Weights of a small transformer language model: width 160, tied embeddings.
Each number is 128 + 32 x the weight over its row's rms, rounded and kept within 0 to 255. Layers, rows and columns count from 0. Numbers have three digits each. The size before them is the row's rms in percent of the matrix's.

# q: layer 3 attention query, 128x160, rms 0.0472, rows 0-115, columns 128-159
# k: layer 3 attention key, 128x160, rms 0.0473, rows 0-115, columns 128-159
# v: layer 3 attention value, 128x160, rms 0.0473, rows 0-63, columns 128-159
# o: layer 3 attention output (transposed), 128x160, rms 0.0593, rows 0-63, columns 128-159
q0 114:112106113092116116173106095137059148152143124145087150112068128113086101119094084117084120112102
k0 102:110111157124075115167144064110145172182166112084111146090129092106133112136093106173116120045162
q1 111:115115135130104199088146087127159091100120132088092177103150068115152188110104138070155112121121
k1 100:198158109142166165118168075157079128097081131107088149119122142039119131114114119143112159169133
q2 108:111104119113127108046060115124093148143106105141111157171108124152167106084108120071135160122118
k2 106:143138128144092106048121158102127146098168124111161172122111127088112115107097123082108132123132
q3 116:108092148125083151092094129103096156150119071148143125112092155111080125150124121099080185065152
k3 105:058159147105118107136094089200157073178171118094109101092108190168104130122135175130090143073154
q4 119:142121091147156114067188109077139128104143151132128141077150135123090116129120187132174175210127
k4 118:127121081116202087104161107104088100149101143160137126114156180111103197087129178080153119155156
q5 113:113075097162101115117138100167138132091174124159141173084112120050163232141143113101114174152082
k5 104:160107112129127143126105112153161117116171144117109124089133081074144187092116107117130170082109
q6 109:156085092151177129141111080053129103126096138129124134141161063135120099167161216082120157118114
k6 103:095174174124104133107123142112139125122117172098159146082125164150099130119180171079106121101106
q7 107:165139169169117127125066141144136111081104153150088149107124110176171137137109115246147112066157
k7 102:177166119159094109093095103164132172084149153198041112090100159130116173128137085130104172157124
q8 105:096120187146117138112134136154088162162138145109065182109109113122148117101155100143165148104088
k8 101:113122143140112141128107156149071157146150118163060112169115136137112111135139104194127096107088
q9 097:168141180104102086096145088112132147187138145144135162103150122175124125134157120127135096164145
k9 098:139128098085157132119135125070154151166097161133177140124176114074075123082173131145100088140154
q10 093:103156166135152160074113139173137138116100165113120134103122142150180176127190115157149164118130
k10 093:129119100162078147118099134191179136085104183147144083143179138106107114089120151144120081145098
q11 107:129120184132087087194099149141118162137091110073085130175150072186088141129133139141166105144126
k11 100:148140147120141104174110151122107169141139154140052128129170158106109097111206118174109052146132
q12 109:120141163074059117137129102091106145153123141082110168142099124094168157179097076062107137097130
k12 101:143127128138104105177157102120037118163058148084134146149146136112122138159111075118134156107138
q13 104:097129113089103130102099143170112073108132143131132100138118138115199081177092122145130138034080
k13 105:105144082107112134117137105152200160138169156154120113131097189127105088200077099135134121090110
q14 107:124161093108125062100132162157142065116143131128167115112122125112143135183115065179193157178078
k14 100:160120084144138077118108109111129151055122181141090068189125145127151115168120127096126166131121
q15 124:093111140070097116231145132171121116151151118150061113099131172165109103134072165137101109119134
k15 118:138130120064095112193148126125110097119156144157154113147124184151104058146073094144115081130186
q16 107:101142086126143117123142117138075153116121096153116115160154123088177156081141054145165082147118
k16 097:179117102114124133124161144098107153137156127097126142142133118082145149092111124139179130118109
q17 126:156171193106146049137113162094071132110083126109063128172122101169109144137105105189205100152153
k17 113:137165141122117124149151138058104093065089130128033127194060112155159118123105130092118134146145
q18 137:111091088139128176137161096175139188146149058120155149127182140091066148088131166133123118147124
k18 117:111070146098126165169151121136129172146153043110128164180127086097088147125107117111111092135110
q19 117:100149162151112138076065114087138147110106212069078073147105097125123153078131097125123163124128
k19 109:176152113181139093093086135159071043126150136061080150122091079129127121113153153162135051137142
q20 106:214107086108132133112148100157177124120066122080180091120160121128156202140150110121141135134137
k20 100:174119132143143188080137054127154130144100172116171126135145114062119185128150082094142146137131
q21 121:088117121150104156144163083084116162150084048054121184139084081098192107115099159031135135138094
k21 118:120103130133140130103151121105040166156087121090133196156127134094104111123070113053153065159117
q22 101:064106155129077059126109172120184077167149082104124145142107142092142059171107065095128178142064
k22 099:152176110118111079101149172092086069131158110126150155137132160074158131148174111092091153123144
q23 105:164161130113096086138134185125084100093082154118089143149118140166137118113148122152177068167208
k23 100:102168143144165080127152137120106114083138096163085107144115152209119109093116148109181161155158
q24 111:092117128072141182200212122133112138114122130152080128168201125148132145131148196139105075139105
k24 106:118124135071197171195161136144134173098128139148120103094137103121109128122136117131165027154136
q25 115:139118153183143105181090132087084179156132115173126079097163111145131133092158115132148134204158
k25 111:096149162169100101161115150098173199117079132166147120146146064182118144118168095096105147186178
q26 112:129121132127089081179129082163121078154179120114130113172135205137109109188119139148163109102088
k26 107:152080112133065071133131159158074106161187063109134136166123162076092108179109140127104166088056
q27 100:126074099169066153155116069168096124115169110093158200160094077102146149158080131105110142122091
k27 098:187121088161166121100130132164134155122128084085152117163114096152184135077069108096149143123124
q28 082:102150197132129140084072146117125136121135158158147073121148141104090141179152118128089139130174
k28 084:147119060122141076106067137126144126111159161067096174084112096120095113100168145135127181061135
q29 122:156139100156120070108119108160125151085148132100050119077110163106115183085111073168139146095116
k29 115:133109107156058146127144130212142087124068106140043081110131157093121192087143105128165143160121
q30 118:132134133169111113150179168219103078119138102156083143165147158142116145163065109144151122123100
k30 112:156106150130096124146176112138118153145103129146087123119108146117133103144097097159132162100106
q31 120:076173166096143157090144119113074075131095134161122116121125166200131116129152137126100121092157
k31 106:146153190076137158130141160100123132117116120118148117152149144145123056173122175110115137062125
q32 108:133173119115066115181108082083160128116116178164105090129120122123161118145143000144128132128100
k32 103:112160122137096127158094142107091091064145175143120059092111104086169122149087118140167191121153
q33 114:126117184134169146032095184128108107120106088130167165142104119173132147119138136066135174152144
k33 110:131152107141172087035124113111112139119125096110128117156118134152106088116134148020101229153147
q34 114:143193146104112114120077157159153082140165152142209149110085144195107112108122123077067201122158
k34 110:122145148164127111117117108134148098162129184099178126097107119118137100139137136204105149106213
q35 100:144207081171110191121140103112122107099126141112174109134152096147132095084131131121129113154212
k35 102:116108126163126092091088134089155109059133110130143096112160175113121121132097112160137158162106
q36 122:131131154140121094142134151105088085178139128178116191095116119077164139121126085163100170142128
k36 115:125138135158109081188176155124119147204148122190136182060136169101102138093131101138113172167165
q37 131:116223150132158130140088169075136088084086149101104139121118127081161111091115141110094168144141
k37 123:097182098159134119144092172111154050137083146132131104101155106163127102126091151098108111151175
q38 114:141114082138124078124066073158115122103136158109065106133126115095132147114124120142165141173073
k38 105:134139122148128081163127143093110160111165187145056100126108106094106162157097091132129159147127
q39 116:126116088098162143119119115159169129122161176130111171099155147085115160138188205120131111103078
k39 107:110102139069129178097145093119181078070189147138149136086155104120121138153154195163081153100081
q40 107:094132118094138120127090159111119150088145123144067085173143144113136138097083100153171100082106
k40 107:062114084129108143132164106141117164050155139130086057128077155173112131134103097173158107099114
q41 099:101134133086163161098094126107198109097146166147144105081146077138144132126177091194104109169188
k41 097:154155135101123141124125135083112114146144183161152105124188159159115140126101155149116160099151
q42 098:097124092142104096122137190116092099149192082088180097108137119127138106176108115117127168106140
k42 096:119098104147136084161118132147189071139138109108127159158155167098069114176113144138122134133094
q43 111:098111102097162070126183125109135124145137125145142167144144091125096082115091113108149094138219
k43 105:099116093099165059118159178176149126130118154104132152133157144125094126137124091121080138154158
q44 117:108162085156116065114114192131142112108162143125107076160133183178142047162106125209121105136120
k44 110:130146118114108099130077198087121045126158037094162078110160222179137087127102104178165202136112
q45 105:115091088077151161135124106170112151024165151108151095115131143044145148133088165137140148155086
k45 101:129085082114138160181148085117148149080112130132091102083140123099159181127124162108116115107072
q46 105:170085147159151126214193117193102110129130138137151131166186160101117156113156172101134102128072
k46 103:121155167129101141112174105117132135183126103161106114105143139099055193147162134130159131204081
q47 102:142172132124146090146106078150102143188083103096128175152135105093102132150108108174153044178156
k47 099:140136147176129090132139195120163172108092123113073128177154097125086062122135091186185065194163
q48 104:132097093118138137129156102126122080101104107096101135130121146109082164124131118090158112157112
k48 104:104150083115133161094122120138175097075123100042066089170157161142144135127122154085114109147112
q49 090:137129062073109141113172163115159113147142166158175149143163149119118156143122104098110150131133
k49 087:117158122205138082066156087132103095125142172099158121148101105150172134169133134145143170126133
q50 104:138156094152128101088078089129111075129084148124114110119097144091118134163096080190142207086101
k50 101:094151107143132121077082144101158113108135113153083062142140160101186168116101110098132195104118
q51 113:192140131174181129122108133110114135076112148132120094106129123164150164104125204142160115167130
k51 105:151169104129164157110119115093151054030073163158082140116174101154125196151151207121132155149130
q52 104:141138133073141121135083081144195104147175135092130118087145084117109169154194122109063108117130
k52 096:176168139114132171085092142116146076121129159098148112124112150119155148087173225078107130079115
q53 101:157128097142137145084107122113097135113133149103138131141112111099156095138084118066104091111107
k53 096:148112158084116150096064129108090157113158161074133113113134093107201099157139140120159097119154
q54 091:114125102188122119106121113176200106079067142143100138122083116120126146103078124165146154082123
k54 091:122146121158218156150101100155142105081121116181139112082091104108210186144102123154081157145109
q55 127:159152128155128127145174129041103054107108105115151089110178169152122136091095068111075151197157
k55 120:160096129147113119134213128059099102134158087160156093086169124130143135082133107176135133168186
q56 121:117112101103146148160159117093109112160145093092255137101168117108173100140117132058124117097115
k56 115:162116095075114132099205123092130134146182125097153093174160109103121102140070108125102096150095
q57 103:120172141145125140089107166173094102166080121181077142138135182163116112066169213122109138122190
k57 098:096095175159118090133109191100127099160111125174064109121119178131091132075129143156070151114114
q58 114:130147150135104099164071159141110128116157186136090115136096134096133157122048052115101103146144
k58 107:131124109175117091191114103141116112073112174090104111117124080091167114138072117164160088114129
q59 128:118093175158093128215110146172137147180137080129128140102133125129124092088069121128087140191165
k59 120:093144156148122142165138133130096161153159060139133138111131156102097060089138147112108148152136
q60 096:142106129161116085103149109163115157150102119094117153139101099119157125115076150131136093126148
k60 093:116110109157122137141194154148131088130138125094112137173165173148150137100185109146151079134092
q61 114:142095131124148138143185085143145162145166197149181179108105109096182179071143183154110093127085
k61 105:138111136138115222141137120174140122091122131123136103112123055066125187108133109119153133136125
q62 102:167095105103093116147179124150126190155132124105122129159132086140119099104130086045130105107095
k62 098:127123128103153144061155099144132077157185114046128153157087135111096102193084133150188103109115
q63 113:090122122169127157166112148109122072105143062144116082131107146162086096066123172165142094160136
k63 108:118089153183123145103089137120097142095135062105135109129154102144152115068068167100067131143137
v0 113:147154198153096125095082135144139187097143143075114120189102156099080107076135140194151161124112
o0 116:111146115100157102129186143132110067146139142164195134146186131168187151109130090101121120132164
v1 120:126150099078117147149170111128118104168146154146033112195129131068115113066177159098089126173157
o1 128:120120101154137156070133071117127160145162129117211124092128088136128174188105105183153165103128
v2 105:131107060085092132149128198139143163046142168142088111096179191080124172131141152117089110161129
o2 115:134097161132127143129127102117148113213116077128213142147128043153125018149133114153146133092089
v3 099:088135107076145102164129126141100129136116145118137126071157145166132150152113105111098105129119
o3 100:153156124183115102120052117115161113104139128145113153147119093107149120118160188189095126159132
v4 107:146100144140083104149121106131120128083136117083103143141129127157169165139112116140142089145110
o4 117:082148142129157126144115176148151086159173105160094115096156177130110048113156142124134138112139
v5 104:138140133202158156117119148087129222110076147110122181111122188140127139132138162069070154107103
o5 106:110203153154157107125147109176167051166151111135158161134091096115106106132155103166186060155152
v6 102:079124119185127163131212154087129093162129106163161132142123130133117115200124095113130176147113
o6 107:171125095109120116145104107159114178024112139105090104134138157116123072019113158149103102116118
v7 110:148150144105158092156198145127190114131085188094092096105149166138083089084161123156116108111142
o7 120:151104120146130114111058139127103160100156015096101119114121099115130170111098118163157206182134
v8 108:085167137178176120117089119136146126091153100090139113113109127144145152087082094130170105099070
o8 116:163121116093111097169137140090137125141130161177135163100163105113104161115186135092102141209180
v9 103:123099110088192124118107153114188105140093172100123110131068116138199105114166086123132104115060
o9 106:199131135142098159153123078152053171101130082197138156120182139114068160140124159126133143095177
v10 095:106096139156129147157137155106157090160079119103171123092172107139152113200094100044075146166129
o10 095:078155134159130149103091080162146115106142150174083090108059177112088153119141126194159115137094
v11 111:087144220131117122127128154127111136095100129170182124094163132147209114153119099097156092105080
o11 117:130142127124134167111106125126171089102149152072064162099107108126143137145167127127112111155171
v12 119:207115128136140175214099113122131152138095160051139151099105117173115151132152093140065108141127
o12 122:124110075101105055066197121181101103131130080184128161122148150104154120131100137112186151104149
v13 120:194117188109169105129152152162115133190109104149151170064117113169148099152156120123116105155147
o13 131:077145111111082134127113087125148147097136113149093097124118097106147143136092141193144123127058
v14 110:142122134198083176139169087169109085122088138147070145200080137118147069137150148150130126183135
o14 115:116132137128090092157136139076179173162128122157176145072159149122134145091134087140109135109151
v15 118:141103111148156089142080088068102204171124135116085105124137152110126143176130119127117131109133
o15 122:138118136167103125064133166084096114097167113150159139129093121163131133085104134131110163197107
v16 116:141147081111167163108148130098139174121099147115071110113139137146099127108099093103087132139165
o16 118:121111166128102101125100081119104106140130095117161188138122068137161179164147151168127111155091
v17 112:081106116114144100106104175139120061139171173126107125112144146124086142109100090118132156099079
o17 117:151139140134158163125100125113136188081116070070165130150123082118146118118164182127156131167171
v18 115:135144159090101039112161096181125194119116105154143098118158114105199122157139171145178095093141
o18 118:148131096178125177130072128089105086087118138142137130142131137166129104093084123148053173094166
v19 117:211095105163168128091097098139157174155120116105136163097110099185140103107141130162110128074122
o19 125:053161130103102081144183186103075084144146131138087120187118208117067139155122137083160157169111
v20 108:147132185068133145112102111129156067137149189148126140156088124143170060112088157131178151102135
o20 118:104099099119132145129114156124108128142169080111137176145175135127114170083156107098094067137172
v21 110:171105103104093103146121103158186099142111153167144147177108141101082158162165112222095148115086
o21 117:116152119131155098133155150083070169110046136085145137170165128143138065077056122080170140132174
v22 098:140156136165119150132063188127125138118132134127151111095136210154164132117088111110096168112093
o22 103:162090105038139136144170118096128103113134153106126114168133053127109163136162141139145144152158
v23 114:140052106174178118094109148140112127149107083125116152177164113105079128114153088142126159139125
o23 127:167128153090064109141159137137099173086131154084134114131103136158171078172099126121152086124108
v24 108:125076192120130148129105120091107104120129137071154117108155155087094149111131100119093100142152
o24 118:108132110127151129118109151186147163098137122217095164179086130151129143123141140122173142071056
v25 126:119138142098089134151124142109090133108136133132106138158111145077146093112137139161135091183159
o25 134:130146112126122141092155135161147105123149114122127151101157134127161148112104132125117169072130
v26 121:163128135132158118054077182080159101121108119094140157120074104069133141155159066128142130117101
o26 132:136138108083073151213130066169133189152174131176139094101173151181074118121058169154097101122147
v27 115:130125076073102061092192135170114152137111099082118078154135134073133207180101137081170126110156
o27 124:120103152145158180144141138116113099100089137185107134073126119141127112085143102171111126156133
v28 109:116077089125067145146111128135115099121094146181080121108141205040095088150177154121109139136155
o28 118:153155152109182107113175132098166172157117116163163178140121065156136125124158071127146083137110
v29 110:072141135158121172135160155064129156122142130135185123079146105114121109155108073086061128121105
o29 113:164105118102171120105122062220147127089144151132098129180137113129098140090174184135173111105139
v30 110:071122128100096094135065102119105133130118081108109160194154139112146219169162083160161138122111
o30 119:147159153137190127083153184132154136128121184160126157083123115134125046092138145122131108140163
v31 109:199160135061133105101136174157101108131117171154131132174123065148163113155151113149146140157143
o31 119:084064123125074153127177122141107156177162083068162133069147140101126105121127152130107102113129
v32 099:100142164129124127160143135094137058090126120123111147202048114166109125101133080132184162165111
o32 107:130112092116118105137122164153119205120126181126111131095210136117119195076119131159094184109155
v33 097:091084064144076070153134180131200096217130133088101076100191151082110149160081143134133128150133
o33 099:176220156107189188107136083130146208045131079137132097078047131112136120120141129140200133159115
v34 106:133130165122067143105163146173161176071123128151193128135121108118144125129120153136111132120112
o34 113:107121128156138163147142160130090110128117183110065082158157155096133111104147078127153167100142
v35 107:122135136140155084118176093073119199199120156145105107185183103133172178176062175126131132126141
o35 119:087103084186078169156140127167088113120134064117193134109066163107138081044120048120132093159100
v36 117:110045155178115158123112106126121138095143136149129144128160155150123119128139186123107180084122
o36 132:143159125092116132149093189128155073117130133077122078159122117165169142170091068123110109172172
v37 115:118140064182155136074134173166190148162091129183149132118133102142107072171112210132154145078098
o37 124:136127149087115155229162122097088160094113130106111093148097131106131137165136032141111130186201
v38 104:142104153108110098084107192146147117151085126174153170133125184110116135133124115107155144090092
o38 109:130130117140166157139147109112171164080120159108106092140160092117162135090138083105123086160137
v39 114:139128183067137136104099075138128170159138113129118084129163120101083165085153095144110093179154
o39 126:115135128120125107134132151129117094117142137133160197108076123135215121178078153116134129097139
v40 110:034117134138102088145187095104135128132117103074031075092107106160178129102139152112124127109130
o40 119:174126154183150119117070153156133114130150088220205114158100134102101084104183125144093194163132
v41 110:163142105115101073083101143102137127153111138087228156115120119114095142146145120120128122124110
o41 121:074144135090138176154161093134114170106089080154135123127121152165111108118106145133162150101107
v42 093:089102097127112153123099089116131108134126129097126111164102133077123131129184136129188125136167
o42 095:176142135095154126119174159145107170149144159157119155114143134157123160137107082158137125103123
v43 101:153155055141163146058114130063155190138097150119130099056154140159148153161168086123144107095133
o43 105:116136146102093099151141137150108077114152065117113176226092113155127044159077154129113118182120
v44 105:143127147097127159097068133100090087091123167098155173181079027084104113085126171121119108159101
o44 112:156124132146059149117203139182143140201155088128107157123166184185118113148119104095149109084135
v45 101:128144106088215094088045101154099119119114185149087144123137131158113136154187116146110149086081
o45 105:153079080142096152182163142089106167172150054144186151124136080146063142130107127123083113178187
v46 121:079151144117125093180104128169111160179078119130075103106135129142144166167111108128154131052119
o46 131:176123122163156131113155104081127118084141114153156166192112097144150069099118145149096141199180
v47 104:136133104128140190173115160118141104139112196094175141089128127171101119187090106141074101124144
o47 120:104131120170153114127147085162100141124137118101002138171148138108181153088132110132187078130088
v48 114:084098137147106109111160075178077131130125082207148123159147125101156088062193111119206104088168
o48 125:138107148112159146123118122077178120128163161072083093116161125159118161180117104141105136142091
v49 124:154121123165158130181121136159081100071126120090124126089079112100138109166117106092171125116146
o49 132:087046111137106126112145151167137130169142136158057147121160145159079163121155130144112149133161
v50 111:087119156117149164064174132150130100100124087112124116086169090108065118107147126156060108147124
o50 121:142141120183088086196079084154136166149097194145170108140122118105180140125119108101156130156102
v51 109:124141156193139199139133070120096128166112053125173134121090072163119067139195120130111113116118
o51 119:134146078070089066108157136099147140065125200146137120101117167130155179168079135149125181142178
v52 106:083105139135134107131110132132081132150120172116189112082161084177121149156115171091156145202119
o52 112:174135119145108145088167133175161080110089078093118137163103112113170108118153100124134116111109
v53 125:083136168187111126098155078128141156128110113151124123119158172096135133081142074107104154117139
o53 129:183149102127165137155113117137167114123145113096157150154123114173086100102108173154155107133142
v54 120:148122123188160152166136128075115119082160102091165131104125109091128096114134117122059106098092
o54 129:147157101103100091091117111193134126099133164139105126166161084145132158153143147148211129138144
v55 104:166183087135102145125135124101123146106194111165085140109086105147098155120127168147176122188134
o55 112:092130091083101113114184105159180126128102141105212131136154125138176128182112115103115167088139
v56 112:123184132100140142083120101144082102137151195171126117081220086164071100138082145205131137154134
o56 122:142110100142113120114152111106146112108118060061120149152106152112164188138179146031120119140094
v57 120:181090123122168144113124138246124192147149130173115101140169167178082103070173198137166106122107
o57 126:068138113129130107161161117016109096097173157078134149140114102103186145210095095093117164132149
v58 109:159150181104136092165111092144062145082122064148199193146091126107171150153131064138165113085143
o58 112:061042097139149111095134166117145115182092166137028133112191122165064116064105121136125113120135
v59 119:110170130138126096075087111088129121146153075092175144108194069141114150140107163088162137160141
o59 123:116128081126142175137147155191153124088142145117118097098078175121169074146112089137152147124155
v60 122:168156139109090106082170094135161144171170135193115174150151164180162166157131115080120212139181
o60 128:058107067120207172134098111121109130127123152076162074161124105115109082069094146142116093086102
v61 107:128122179096082153156152148160144130094083150102151107096078134164165119103191114077155145178205
o61 118:121098133137156126105165156162139112210192094123067105109137152090113147143116083191127114086028
v62 117:137105144087135130120142177117137068139085149107088111135132109120112105093131155152172127072120
o62 113:151129155144095138192153061129062144148145156139140172159151144135157199150104107076110148160127
v63 111:106087140174161149136125092153144116125136179159121151141123154183136104105155067146126177130101
o63 117:136130156080157094133103162095124086148084050067121110124157130140122115141094146124141118135165
q64 077:110093114123121113136098147119179133142095080107105191091153072067118121121104150132090120178135
k64 087:152124152143114120140113159059120094145115112118058096088080120141136142146160071056122177177094
q65 091:112094112134166092087185147108168199099048101142123163176143108114125145118123158166167178137094
k65 102:120112120122164120100113129151149068144079094128133083145107092133133129163150110151086169144147
q66 092:141139122124146133180167072152149163134136099100130138115109163096102053145162121116180138133183
k66 100:138131094121113143171121178142118162081159144155145169116091062115104169108101123154141094123082
q67 094:113166127165158122142126112063130138111164155133165130152153145136121140170217171042100123141117
k67 098:123142127172150144119071137085088165149078154090075127165097089141190131080106119114103112097120
q68 091:150138133085117146138192114143121146114067107060075130131127093147183125129105162155090127119085
k68 093:177195140134166139154200114153160137122103092119134134143132107069082150167165174144128088206113
q69 087:165181137084125180111120076134127100114095131133119128120088079104128128149091156083150080096186
k69 091:142096145101061185106098164126103124121107164144131111158123115120149168138102116169121163120135
q70 090:104143119142157115164158136107158104140229107190142176150166098126107127090068128130136146137170
k70 094:068075104101113094151120145115132148126154154158162095125094097150104105167177142090089142106129
q71 093:106076170126089113131143149147162087135129170057169136120089143133110135136160085109098129136168
k71 102:129123150186129112123138153145145063110170130153098183157100135165151136092168127164099173101152
q72 092:171163114082163161155112118141156177166114092115103114104123140070115104164176141181108063145164
k72 105:179145169100116150173107149122088095134139118108146163142126115123134094114086166130106092166171
q73 078:150157163154087146182138110155127197157140155191138138182158155081132162133084148155088113111125
k73 087:119068111155149098102128122103136105155141103106106143146128098106129091129135147114205115123140
q74 096:052153121129055091178072130068092175131226135174181132099138102096166153120149106130127133125159
k74 097:114098126196093118155130164115083082133118159126107143147116146163153075089127089098098210082174
q75 084:178129146109087107180151144108117114099098155166122125130101103196161157155146117122094173070118
k75 086:145164078085148138101090129085125088129102160103152125119154159133118160120160143143111147134145
q76 088:138111124081155120169154138142139136127119177079171126103100113130156128065163146085124149128128
k76 095:140162102117156059175170099119150119128097128131165187130152145181121132103097135167146089134075
q77 086:134124132126142119096224129132114136117083116126070141152106122124117102151135119084110123111129
k77 089:116124133092116086175121071138151129095102128126147133106164103124122127161129124136153127165022
q78 096:150113070144112132137105084167106134130147111094146117090110095116182139108120127147090120126155
k78 102:076129085141121068116164134090157090101153192120086152185169107186140190132177179086109114101175
q79 091:160087105169196121129108178098088033178184091103096153075156165103153109142111108128044163144159
k79 090:116125118058162108112096142081156083159202131120120113119121131165135160175165136091194155148131
q80 093:077209077140143141143158133098143171102178167138176155154106100091136080114161104145167118063168
k80 103:120118115148145146125131127199108120095151142129157133077101127162149142157137080156136116145135
q81 081:180154172119116074136164132120127111103109123149083148090134179124128063132105126209164093168091
k81 091:163072116098143143126123109110123171137158075147078144135080156117122166183083095172099141175067
q82 082:043169132097169113112125153181135125112158181166092178120081160092138166160126075096119088154162
k82 092:148140125122110114116153149157155094144100147144164106094128086173134085091126109138184146144115
q83 092:110123122104098077149143112125102097162073154103141112139134189148100126117079135170138123112144
k83 096:159131091141137119126135140163134072104094148126183130150144149149178148121145184185106198192102
q84 087:101154090128163131129136139137176113150107106121077082153093159140095169097129072087146135114178
k84 086:170151118076098181164068112192142112156093137139159072125134134156115106191189098151142110151134
q85 084:141135155117051167106180141194146039160130105119113162158117144142111173124149135125117125150106
k85 093:151121128169192121102159122117160078153101091131038056116128175163085189127118173193116118079098
q86 088:143070169129161115171168166139175117144165095132032101150151132156155088157112170121155094099144
k86 092:157136111105115137094176173124110130117126114094121146126112131147145129115136117047108057200106
q87 086:158092111119124107101129152154120128126100086077096086178176115151149163192136129100065139113104
k87 089:176183182205115110115131101115171104134132103131085137159100094176095130091185132155166071164174
q88 086:179143167085149078100117129121124127115102125113113056067130109150125101072123084131190152147065
k88 093:132147153099117121105118173072066178113197165157122146119149143116113134145099148114095124152074
q89 091:142147166102079093112105153119122149117072110139107126121110135132112176064112079225114132135139
k89 101:163151108104162086147092116122142136158155126085122046199111119116158103127098148122107102125095
q90 084:142151112188152182108121118073126157086083061163144101089142151098112122170178155128138133093113
k90 090:080046146120111117108125143103129122159117171079132150164125092130125101170140084072121114101121
q91 089:143110137122186093206127099156187148140160194109093144157156089146112147124158096134151118117107
k91 100:167110133159108111106133132136216228165105088163118181144103058120118104086131151122170077155125
q92 087:147115143113104094142148031104148112113119197086168090135095127158090153103134062116137145040153
k92 097:150229129168115112111086108173201096132161125130135079182118118148127153169133110103046085107168
q93 084:087119089122138132128166137150099098106151127143160117110112168137151157246136167130126181161048
k93 089:113112138098142161050180112090089072119078119147152169098146120122116074114138069103145159183160
q94 087:114120158099091134156091124143136196169155118171083142120152097110144127092126126178163138114153
k94 091:119096127152164125067125178113139070113141111111109175163140123122066154118129155110138114134086
q95 099:139107159124162122089132132141151097126120146094147059137097149154127119105142147130080096144072
k95 094:114116115142143068105136098162124112143126142101133185152128145094142115129104140159133137130149
q96 085:117090126145173116149155135139155166099130117101132075140117078183118161127065146124102100120184
k96 089:108134176096103148132115125161148070104133124132120060142169086211120147119091154121074138136069
q97 083:109161115128115108155174098136137108107141117087125178158075181194156148177104115087139142109164
k97 088:142165095177137091150105161165133144125080149115157136110085159100169070102143155106129150135126
q98 094:164087114118149132085183164131146118150108113128091073112172166173105135130097149076141127131123
k98 105:151122144104167131119110121175128101127143097140085084177173146145097085109142132120160149140111
q99 086:170155145137104099161081181116119141151145199146128098164128140170189082093149132076087141094146
k99 099:133162113147171143127113130129108113106141142131110139175083170165117145087086143114099154069200
q100 094:128148145112143140123086121123038158080138149117135153132102140157096149109144125126124168099217
k100 103:082111149095148133151118139082112131111209166139166104146103161167126148099187137176078121086138
q101 080:169119118144110133109134082181122072171137135108164125140105091162103138154117157084142148093165
k101 088:183126165139081135146152167117168115075135125113153198145164072139189117093145123112133097124121
q102 087:156128145163182128103066067179148117158094109065166140153161155122086096091130117157093144154090
k102 097:136075124141133120084140111168168125135177076138143157186132097094102095184158101133124176092145
q103 093:136159146154118121146127094123143119106061169103118101123139092129115158152171105104170092116126
k103 100:161172170147170112091099105087187146114113121087128133122189083128136134131075129122118081174097
q104 090:175064102099152134114136098145122174080109110132090088056140185099116147188112156143161166120078
k104 096:151179146101153089118161128103100132147139135184155075146165185112171120142120086120165153139086
q105 080:131083106101155108116153135135204147128124099107110134083162189087161143183136183141084164108108
k105 080:124105116085175138121116136168079121121133118084151133101169072110164122200117159147123132172114
q106 105:061137151138160140108154167143175159087157106137162088164116129164149138132187070136149164147146
k106 116:136143127145172101150156111161197143178106187109180138156092108170122117099097065155107141090150
q107 091:089095120134110111095140186152172121094095133140151121097037105131202103203159112134141143115058
k107 093:095129119156173082110187128165131093143102139123124134132151128074160119173179082139131172132178
q108 090:113097156076066134176095174105165135132133148112151124083178131148125160128111167086118057105129
k108 101:138183164147118157151104121177155047151080064104074097186173101126122122134074118155109063092158
q109 091:156103185152086078000124124109099131150069121122085149080154089166152108120130124143121123095162
k109 097:128129182086141151122153090112065145136146134149116147137135142124120130143164141154140221146180
q110 087:169100134150130138133108075118089144135091172129170131145122139067136082090092100094075140124086
k110 094:130154121132124133157120086143152187133140077138152061132125116102138110133118159071115141122172
q111 092:120089078101157118143081143137110148160113116149172157104136079086120109135087167086152081122121
k111 093:141162171098093126142098151105104149147091083086098102103116138154075098102123151076144195142129
q112 085:128138098092185111131106194120064084085101137179124133086128135048174091157156175150134161155064
k112 090:119141154062091085111180142108110110108127112150134106113139129115149155122085105197178141142144
q113 091:093127151111127137105143134072102193137169120164130162124174170159072121123205125110177128140151
k113 095:059108109169143118124128171112151122144161128140184139149119075126074119098140113143173127162102
q114 088:123152152116141089091100168193114083157178184078117131157141160169132120153125132111154110126118
k114 092:127146152099144124121156201115133178091149157134165097184062154157094123136114124098108101092189
q115 089:103125149153111141130134094138119114141088139156095196102102108177104101103106154068130156128134
k115 097:101103151128104128090116113078106124108162128161116191111092074166109161104082157156126128106163